config.yaml
hidden_size: 96
num_key_value_heads: 3
norm: "layernorm"
norm_place: "pre"
attn_scale: 0.177
init_std_qkv: 0.051
learning_rate: 0.00333
beta1: 0.95
lr_head: 0.0132
decay_fraction: 1.0
max_seq_len: 1024
doc_mask: true
z_loss: 0.0001
Each number is 500 + 50 x the weight over its row's rms, rounded and kept within 0 to 999. Layers, rows and columns count from 0. Numbers have three digits each. The size before them is the row's rms in percent of the matrix's.

# q: layer 3 attention query, 96x96, rms 0.0827, rows 0-31, columns 0-47
# k: layer 3 attention key, 96x96, rms 0.0806, rows 0-31, columns 0-47
# v: layer 3 attention value, 96x96, rms 0.0754, rows 0-27, columns 0-47
# o: layer 3 attention output (transposed), 96x96, rms 0.0745, rows 0-27, columns 0-47
q0 102:505458512488612484509523421483412474565494473530437413519493539486551506457520430474499505524520465486458448550450543539372468584512514547562576
k0 102:514491499415509474559541451530482407610486464471472503562482524503526591481446452416446549435535452511513538511461572577398571552577492454507676
q1 101:536474517478469474452463515548591430530533589523545546531508544590504508506491428552457523401474449426420456479500429452489515560507529410488399
k1 095:603507467505452518515463491482532477584456491559537558501453602487515541440552480498467530479519476387511503470391521466575427451486557452485484
q2 111:493443418572479546466484515498396599490500448483592365485527403530531503621515490549497490471530604496474495494510470549564563419478545506516459
k2 110:462444467502551567584559516452417604443497467429593410448451463531514460548486484531520554523567590544540518510514515485496623490484578488517417
q3 114:504503502574544523481493386513440535549562405458502427463486460482477563418552427440410520379481519473480558532498522564448609487566595471549524
k3 118:512435448526552495519463478569413515580533422439455392544486512488576573423514415507486638477576497471498446529513551585440553466496495493498496
q4 112:501440521436538589519597476407484491488495514488597412573528502617523473580475536573560502486491525486497528526490519560478541486541526599489483
k4 118:571483454484505587531601515456411509474539493533687421540508443516509460650521473516416459474571492543446524564477506502445489490487571490481527
q5 125:435514523478464421441506504483510521538438507501453528506360579515549574483391439447471489426545442546474480508432477526391532551446522474473587
k5 119:430528496489523555529415449426508547429455468438487526517472546512515522450481450472479477417484443465531378466435489553423564505531492541595521
q6 089:554551463498557479439511515576475409369589476564516545490542454559474459530581513559467539559526503451448517548628550443534407468507477501517395
k6 091:535497570506473465514497530522566442544485540561499495437567499445518582530581482493538590514414570525370525468519530433592569445485462449474481
q7 108:573511539465556577552552458468399449476491485555487411489549511557508541575536488421535446492536564495525475526464541554426565532560535580435583
k7 107:488470575477550599522600511504436493493574482487574466489469411486522492546510513439544494515556507544446541560404535557488456564578504555488589
q8 112:639524507511504433463528481476522474572513498550536492549551479493517464469517441557579499532430442456575533472623467438454450421541412574537571
k8 106:534532555448565458521530513530466503613482495554539550552586580522493551448523460509494566508466493485437498543612539424504408521477373536471457
q9 123:511596519456487476451543455481628418446569463443496434607505542536493547465531558554398476471517457601522518515487521543516443478430445475455464
k9 120:420620562475502542493504425441551466343567399513564488437479446566550464494547496591515500490461446500520422517587500519501525521439569505537535
q10 094:449496502476495494424472480534534500470481503512442433458534581471487567397555398555498499504505496475447494467557527471491457446452472527429463
k10 092:479493470451518518512403519582518374547520481562450521477523421455504545481585481482513503493403529442548493513640473499553493507431444540641484
q11 112:583498468522530546529449554482413503456532530523600520458489454521545472549526544457578451429477432489444521474408473485487483471528585464474453
k11 110:626477506466493542488505487478500570565494584590599487523440480519505490493520520493509514472505496467403474410380456474549531491479606507428460
q12 115:539473558515523568418590520448549433538427526490615531532505553544491512562502420471475479460530496496377409572448522466400543493523428565508546
k12 113:481576590392522622472507572418463458461426481542508526570506494542573523590466395444471434441453508484491463536463552494419452512590497593514515
q13 105:447392464482460447477425521602489470552493501498399470452486509355496570464579582493436511471516481445533527438534447519535544509430501435483422
k13 105:442503406517481380491390445564513499560575533500380457465501492398464490380598505492535534495566564421509544466498463575563453476397560460531464
q14 114:424496489524489606516502533462504500385479535533516541504477506515539410547456539514508451468477465521514520494380474468555459599508574546482498
k14 117:543464458502443598537514526437565489467467564479551587505455473588468422576433624460477434535504463550459493500399480500464473500543606505414575
q15 085:559521541556482547489445433582488571474501442428538509487508443566527481458551465436418593447547511550423449552489484485477524471537539489471395
k15 089:501464482591550518478536469451498571396540460477562469434465466546544560499466492587554474515465474461445478501467556509513576513465586477467460
q16 114:500453454538469475502504520491484592594428508468466526530517523538443497470407441487478529511552607474541609455470516437471547502521397496550489
k16 115:488384477567472374511450495535442621508424505415487498517500607553500450603429491469496493548533515530563530453497527481523513550524431476544477
q17 107:409414484484444485544598495439546552497445471512648435556514534557489427532446442609458548492469427460559581519564524491547530454427495460524445
k17 105:498449379496463512511473503488454524535501510465588473525496587580507551548457451640457516503539476464575502440541492422530494482455462420508490
q18 103:473434423564472496554542409547515491542500393501375527488544480486495472398416530511438590569503419477572611514511498490450500572586495470495592
k18 103:512458487564521498502480375561548432477539504459443527444555577483532491445448508531433507500516498499506478552486603572515497518485575438465623
q19 097:386452493536466468417402535527521542553555457423486449462497520594431557527532439599381591488515477517512532500546515512567519517517543449522413
k19 097:461436451583457529479479497513516465476488433449535497581529477460510516454524433550451601536483540483536545503522543445506561396407473462546373
q20 107:517566588605467433493491526501443563439433422429465556439555453523458490475484598445477500460553564619544529448459560483557583502502507502457450
k20 101:432542464546552560524534435501477569332573416390513426460487427553525465537478525526568455559485513592507459537501483508546544526478484467548507
q21 109:434542449582481449525521557478563508452512478426460565495589498501477515576503539472437511604521522567542594432478575463570449525480470488569477
k21 107:471472495552471481490530472481521453468542446458504467469497526538451419576449548536501533519470510640575561516540492452526562497557429418487496
q22 097:533480528530553433428461558570510450522501464491443477495554386450566545473527468469504487484486612490419463480584451534502551410533615549573346
k22 096:558500533552422496469414492545480586533532567489451488529474489450440533422633463477464541488481553493448469592537573538526490507464496447431437
q23 097:589540528505523517504511551391429485453428451499585541491514441503472466541524463469527511522495542560441561462501555485573490524453420584481379
k23 098:437670608516497545443529539460517581388546450491596448470488473567500435626528541533585478503450557587495456489531487404468510454539443556497461
q24 100:467497497425454494490547518409558407496589527530571487604527522492498475526500504593397530457481396521550499479509529490512446471443526522497473
k24 104:381535493411410581449519544477667366467519526553549465529487515537485477483591450557429451490464435489526549525550455507513454450433498500525482
q25 100:503537573546559495467549446485506457439475475524462549523517466483493488516454458442486569541488539416384411550506529454453529502608520616518550
k25 097:576488517458480592429398570550531387621446594553465631559510568479552554527552496425492502449472510461413490511425543506438478501574502464434486
q26 084:496459439536438447452530508403503460512527533552558424489495533458538505411562530491489469469507451465598391559590462544463442506445503574559535
k26 089:546500485389487466513467545558595506659536602489451525623474481421510501478538460483464472468503496499408522481540509533506497393478553449521437
q27 121:519463472503593445610563582504384645616447538472549439511448487531468492510470450467629457489520511473540503438528468534463546470487379511521445
k27 122:578405485444463404483518507468369666550434522445531462493481461461533517562451484467580500524557559505514484494504445493526484436439474587545493
q28 107:468478517433478427532487464469465509519468517477467445607460490496489566497511450447485481386620487507481418565462505602448578423452540594459457
k28 106:419525480477513617452498518431447559500533500463522342489445478500528528522546418498514449454511542456508448529572475594408544520452541543613489
q29 120:542561531522517444555520457486412577497491533495552465489536490579505446490472521468629479584483465493606613415481438442530442568407431540466513
k29 118:513529464456487413560578482483419596486497479501590534460488487503503394500449580576595445531509521490537500450494459495577515532491428479515491
q30 098:510565523537504475527476390602545499473541453576478468438571466474399470392542582542553531557502478559488556544546500531549472480518549490492448
k30 100:509569522526560487470544406506495499401626442442490488457537398514543482451562509554547520494457472494538514498604489513516519487433480476438574
q31 116:429443470453460459553561396536496372586522454472441508545507608490520533530477522458478420536553487467599548530485502506552506582488453511508579
k31 116:478490505463519479559522500470482400523561530507383480503520522472463467480455536514494548483578487481578594541465508590426414588531490439551662
v0 152:514477521398588512460471495545563489485536478441463517567454485517460612561458524536514524464445529491547567479494477564489494484528513631483436
o0 145:515495529576466541537519610499524552521436476417452564449515514470500467503434502403567401613400527472570440529519506451571396530515452473534590
v1 126:427532538443405513468472524568404440378462475519466538442554486476536512518446485448435536395446573493480510408498489509439516476574523473447457
o1 122:549571524525535458551595463461528484603499450470516540574541560530475500482414445508514548528426450489591549565450488419488500484480348478472539
v2 127:480485575614503541469490461475574565499476493485469570501592516539533469534577422420443483487469426525485512463497489427495489576499544489585503
o2 123:436578489401477431477478556480413539498520514526423449519447455430464500484471559540550514491540525475486462541614464612491594460441497553486463
v3 150:485489514481510515512491501474513534529428498478514551490450523594461441474563463420452433533507441494502532503527516530551511525491536494503523
o3 146:485431484494480519495487438457539524406511494544541499493446440464537428501540526525551457511498525508453344504572492505466499535542556553379556
v4 116:468503548500535584484498543604548554513485514482479508435526476525485554538473396486529561481484473533434463460488429484463524521478451477526479
o4 115:516556493477498449487504594414458432516520514512429467511598496456447558518534550519493490515511449481551574536504519602553474502472466562527510
v5 136:457531524429481471395452522578545515498473434359458461434545482519506550536490470494401516508542594500514454512548501469545422496535519574532495
o5 133:596525550448471559581552493465459550539491577525512531525536537496544526437452488444574437440441368555541482549432480562457425534432530542516476
v6 141:508464531535541462566545534376484484500465516601567473526452497509501482421509591462462532423471580490542458479499532541478620509519536458460524
o6 141:466579461600536464454472410535490469427493427541536583468531472535525411514505568590507577529528530498439498491492521405527554536540528418433493
v7 141:385429656511399518472508530501479448447506511525547429509557482561568505532460517519474529425415486500504490488529511546602483494489499422440487
o7 141:585631537554563442487525473563490463599526489511419534517553540448524583450520516466512535484485494488464439568464522483428590488556451518488492
v8 152:595462477489478549480462603489480508455458464590526501442552477528414496542494487466387633551460419538556432567497440505522530542515548441522427
o8 158:408582463519481502540505381416415561538455467498480570580462556474543323513453491563502490407576581507486550541408478568444569491512511560590509
v9 134:424520540425476508453591507451553480442507449489526471558448529515415504454501516577448483479523525492535377540521506529621496551499515569486567
o9 127:588509515523532486526450496477524606468502497559488502442481460499548480478524476475603423498504544575436469428554507420474450471553463486550506
v10 158:558478537518601479537520438379490462548434540445472501563492475527512440491569574485566518490501484500550534457531501500428476424518411615490521
o10 146:451480446571429510537413516571526596467478495441483528520511465437489515451432500562429517491469502423558518539464463434572572439414497460540410
v11 122:455532482588454507489564481541603489546474474464511534534584453526482412492533391497474487439540554469324543497505576480498529469501506514502495
o11 109:560536488397536469533527465573447424518605534565525449469422501462558545454497614449521498459556488434523461456479431586478587508469554495426531
v12 149:419524509475521470571496437498496524502545507505501490495484564579499577496536543541534401588417381524570570522441485535477524537517558470509450
o12 137:472554525497557551427466619470491458403448525456444585453516438463435453620555576435555537530529631479480449513409463509559526522517489480469378
v13 129:473507396385548554509501586522498513477557480548502446454478459558488589452455460555513522510439479547587412564464411576508553581522525459518513
o13 115:486466534574532421447400456422508536525459476518445561477540517504464462570587497505558458550539500522466583434366500490504425570451442512552513
v14 132:597548551524586503503441439477480548485510507547506501456355532572464523534514446427553484491528454488503541492512508514479523538485528408537491
o14 117:392418521464441510461476525435597507406513437441500469534544549541427452575489503591446465556491496546453494581630538498492440537553495460466565
v15 146:574544532522486495487554466379507482456406432509479597460462465433499438536505496415402565535561571484484478544510503365507574518481525513525570
o15 138:439501463463479499580551427464446609459486520453610509612491500537501427503432481601500484458467505492520525522602509492491550421459521528479472
v16 148:485424534490455474539490483502474438498530551571474486581518560449525466502484494448542478486511395497512503556535494510558379440443481530453502
o16 144:458430466468522498504509487491508555564467439421495440524459465458550511458534433509415529475445564512472460439687552470486498441623448503587588
v17 135:420536593482482422436474466510525498532536470398481465510437552451584485456425546547543393601502511493474548424517540452526437558483493466493529
o17 129:571483559471548613466533592498506526457485518470546516433522481493452674579536409469516541481475521582528431520480516498482539442476518505451351
v18 129:457500547627466471525574439461567530540448586593478498567423477514555516517422493489592493535512479504507479479504541463466467538474457522502579
o18 126:551473457507521427476445560612418439474614477477549423485549392487461539508566532513434560558523589498390551470567500532529601451543497448515461
v19 139:381499527435353555478479528598437510525475488544466532488552544408525538526457510494501471535436478545528491507475448456519490534528508374515557
o19 139:569511528507578491414540568454467463554487475525562465559478508521484552548561396475596553518490566476472496444567552427462483423454375595534428
v20 134:590511430458443547533465547641484534559449525596466495438446462474501456473475441497495499620604481496504514492519478486546452483485464423540558
o20 135:478351455491474514460508439423551493554551409537599366547460514513523477509583356571482483519503481510494468497548539541411436500525531532508541
v21 166:450563421445422512494503407532493489522518459545500471447582577522443537496565479486527401516460569504485482521466528518516620509551588457518555
o21 172:491520503430556445442512584441484428460525560567536538500448542521479466583556552489540535443592539449457508390447460433511493530478441427490394
v22 132:517464404535492435581443475584444441515445489521540530348481466570454490509634531373569421423545553505506522444531534506445533462478561458517512
o22 124:433464512413450492441487444454577393445595499587550560596527556499482502484543497567394539524419470479560519451472499473504439547507527473532464
v23 134:634544449439458495576557563480512507475438508547518429452447429407535509506420505519467592600563490497483447506550474538522518534470480432503467
o23 129:447545466553503555556518440471507518509527456463590501591536518565562484534535480548456516420553543491514531516366526594463496442563562501487521
v24 127:416502396454435489527578448601544491516567487488521444554443471423583390459432489550527479642550495498488566511515498469560441500444462480489561
o24 128:569383532521554476438442548535462491642529468500564445478502441503470663477620388423502504487458501532467491454447519508476479498494542502479491
v25 144:538496423563526477538497511503554490496570529573473585491582465539509498475467441494524506451543487503474511424485581453548498587492525562549443
o25 129:415514517419460458497524491493443509521546446521445397463419527477462461467510557528456524546496529519541490433628490607522542490507492408544495
v26 121:467384434531480487561516555461554467470547519507509541574584524502460557532485422446525566444482539505518487536451470546455471493516537541484496
o26 108:535531514480485442491477504527374518499553578503460521418440473495522482451449590416524530507517573432530521407419490515527539569565468477583503
v27 152:463526448467548498493521554548503471554438487492495421424466408592418449523563479499556483424505529504439474522495498541507528462470515424453518
o27 151:545460487484468490493460385504599385500567563578498579550585528476513554450567519496456460526520426473497539452407477492510428551440503554473539